{"num_attention_heads": 2, "rope_theta": 10000.0, "rope_fraction": 1.0, "parallel_block": true, "extras": ["capped logits"], "beta1": 0.95, "warmup_steps": 0, "schedule": "wsd", "decay_fraction": 0.917, "decay_shape": "linear", "doc_mask": true, "dataset": "wikipedia_en"}
Each number is 200 + 20 x the weight over its row's rms, rounded and kept within 0 to 999. Layers, rows and columns count from 0. The size before them is the row's rms in percent of the matrix's.

# layer 7 MLP down, 64x256, rms 0.281, rows 51-63, columns 64-127
099,203,204,220,163,221,214,166,182,222,224,232,197,214,187,153,183,243,184,211,182,202,225,188,207,219,212,234,204,194,165,183,213,225,187,193,165,193,181,206,205,178,160,185,185,208,236,206,215,201,180,215,223,211,201,180,189,222,226,236,163,213,196,225,212
092,216,237,185,225,213,199,170,208,191,209,215,227,176,190,174,214,205,206,204,197,186,200,200,226,206,187,194,219,203,204,189,215,224,176,179,229,215,176,180,191,245,210,230,206,222,201,219,170,210,199,222,183,194,197,210,186,175,158,200,186,235,194,228,204
096,204,202,178,211,167,207,189,207,215,199,201,195,201,190,227,182,200,198,201,211,196,188,196,185,201,181,193,185,226,199,214,222,197,151,190,198,182,214,226,174,238,200,182,185,171,210,162,175,178,185,201,182,214,219,219,212,221,195,189,229,207,200,242,201
098,222,178,172,209,213,260,206,167,187,216,174,190,206,186,222,181,202,157,145,237,198,205,228,189,206,213,236,235,234,181,153,233,204,195,171,180,206,207,178,213,168,176,187,178,190,225,199,167,205,187,181,170,216,227,212,210,197,193,221,164,194,189,178,189
094,251,175,174,199,212,223,179,230,147,233,209,192,204,229,219,211,197,202,230,170,179,211,178,211,195,200,198,224,184,211,193,197,198,161,177,183,200,200,184,222,208,205,217,183,198,191,217,201,189,182,223,201,257,201,241,196,178,176,197,207,227,200,166,206
105,190,208,177,184,187,205,177,190,220,170,198,238,202,222,216,197,192,173,212,215,201,215,236,173,200,194,199,156,181,202,178,196,192,219,191,166,205,206,216,166,212,201,202,200,198,205,222,197,178,225,146,219,219,202,229,219,215,201,200,195,196,208,240,196
099,200,208,182,228,215,163,175,206,230,193,206,213,235,203,207,212,199,197,186,195,179,178,209,183,223,177,189,205,185,167,204,174,209,191,206,195,201,149,208,186,177,214,173,192,205,167,210,183,194,190,198,211,191,177,208,213,217,172,178,218,208,204,197,196
092,224,211,220,208,193,222,172,185,205,191,189,232,201,230,231,192,190,201,215,233,239,202,167,189,171,203,232,177,198,191,178,199,205,227,197,203,213,210,193,200,232,207,161,200,192,179,202,202,231,209,194,189,185,213,190,163,222,183,202,198,241,185,209,200
093,205,203,196,215,221,150,188,192,217,191,224,229,181,198,193,180,197,204,202,214,220,197,209,214,209,203,172,233,154,216,209,199,154,221,188,194,216,196,200,230,164,209,169,185,183,194,225,165,247,184,198,168,189,201,204,195,228,214,211,193,199,242,197,213
094,222,198,218,216,213,166,235,211,213,176,238,191,185,198,171,204,190,171,211,227,246,221,208,205,191,182,179,201,195,172,203,185,176,240,180,236,185,238,208,182,174,193,189,175,185,168,208,209,206,208,175,197,209,203,222,194,219,198,193,177,208,169,200,204
103,215,233,200,228,170,214,182,212,187,208,182,165,172,190,209,222,221,179,159,202,213,240,165,162,194,221,200,182,167,208,179,169,206,197,213,229,231,220,218,193,191,192,231,194,234,208,208,199,196,204,204,194,208,172,185,214,206,178,200,193,200,231,205,245
100,179,210,184,175,216,226,180,217,193,143,170,172,246,203,203,193,177,201,203,192,212,203,175,201,194,199,212,185,229,213,163,226,206,200,204,231,165,211,223,226,206,224,154,177,167,195,215,219,237,221,190,224,242,221,249,184,170,245,220,205,185,161,195,218
093,222,201,206,193,176,213,200,175,193,210,189,191,201,222,230,183,166,199,200,220,205,237,216,243,224,193,201,186,205,228,207,201,233,199,208,173,190,201,155,177,170,202,204,235,178,201,202,194,185,181,215,225,176,190,217,170,228,217,182,191,174,189,220,196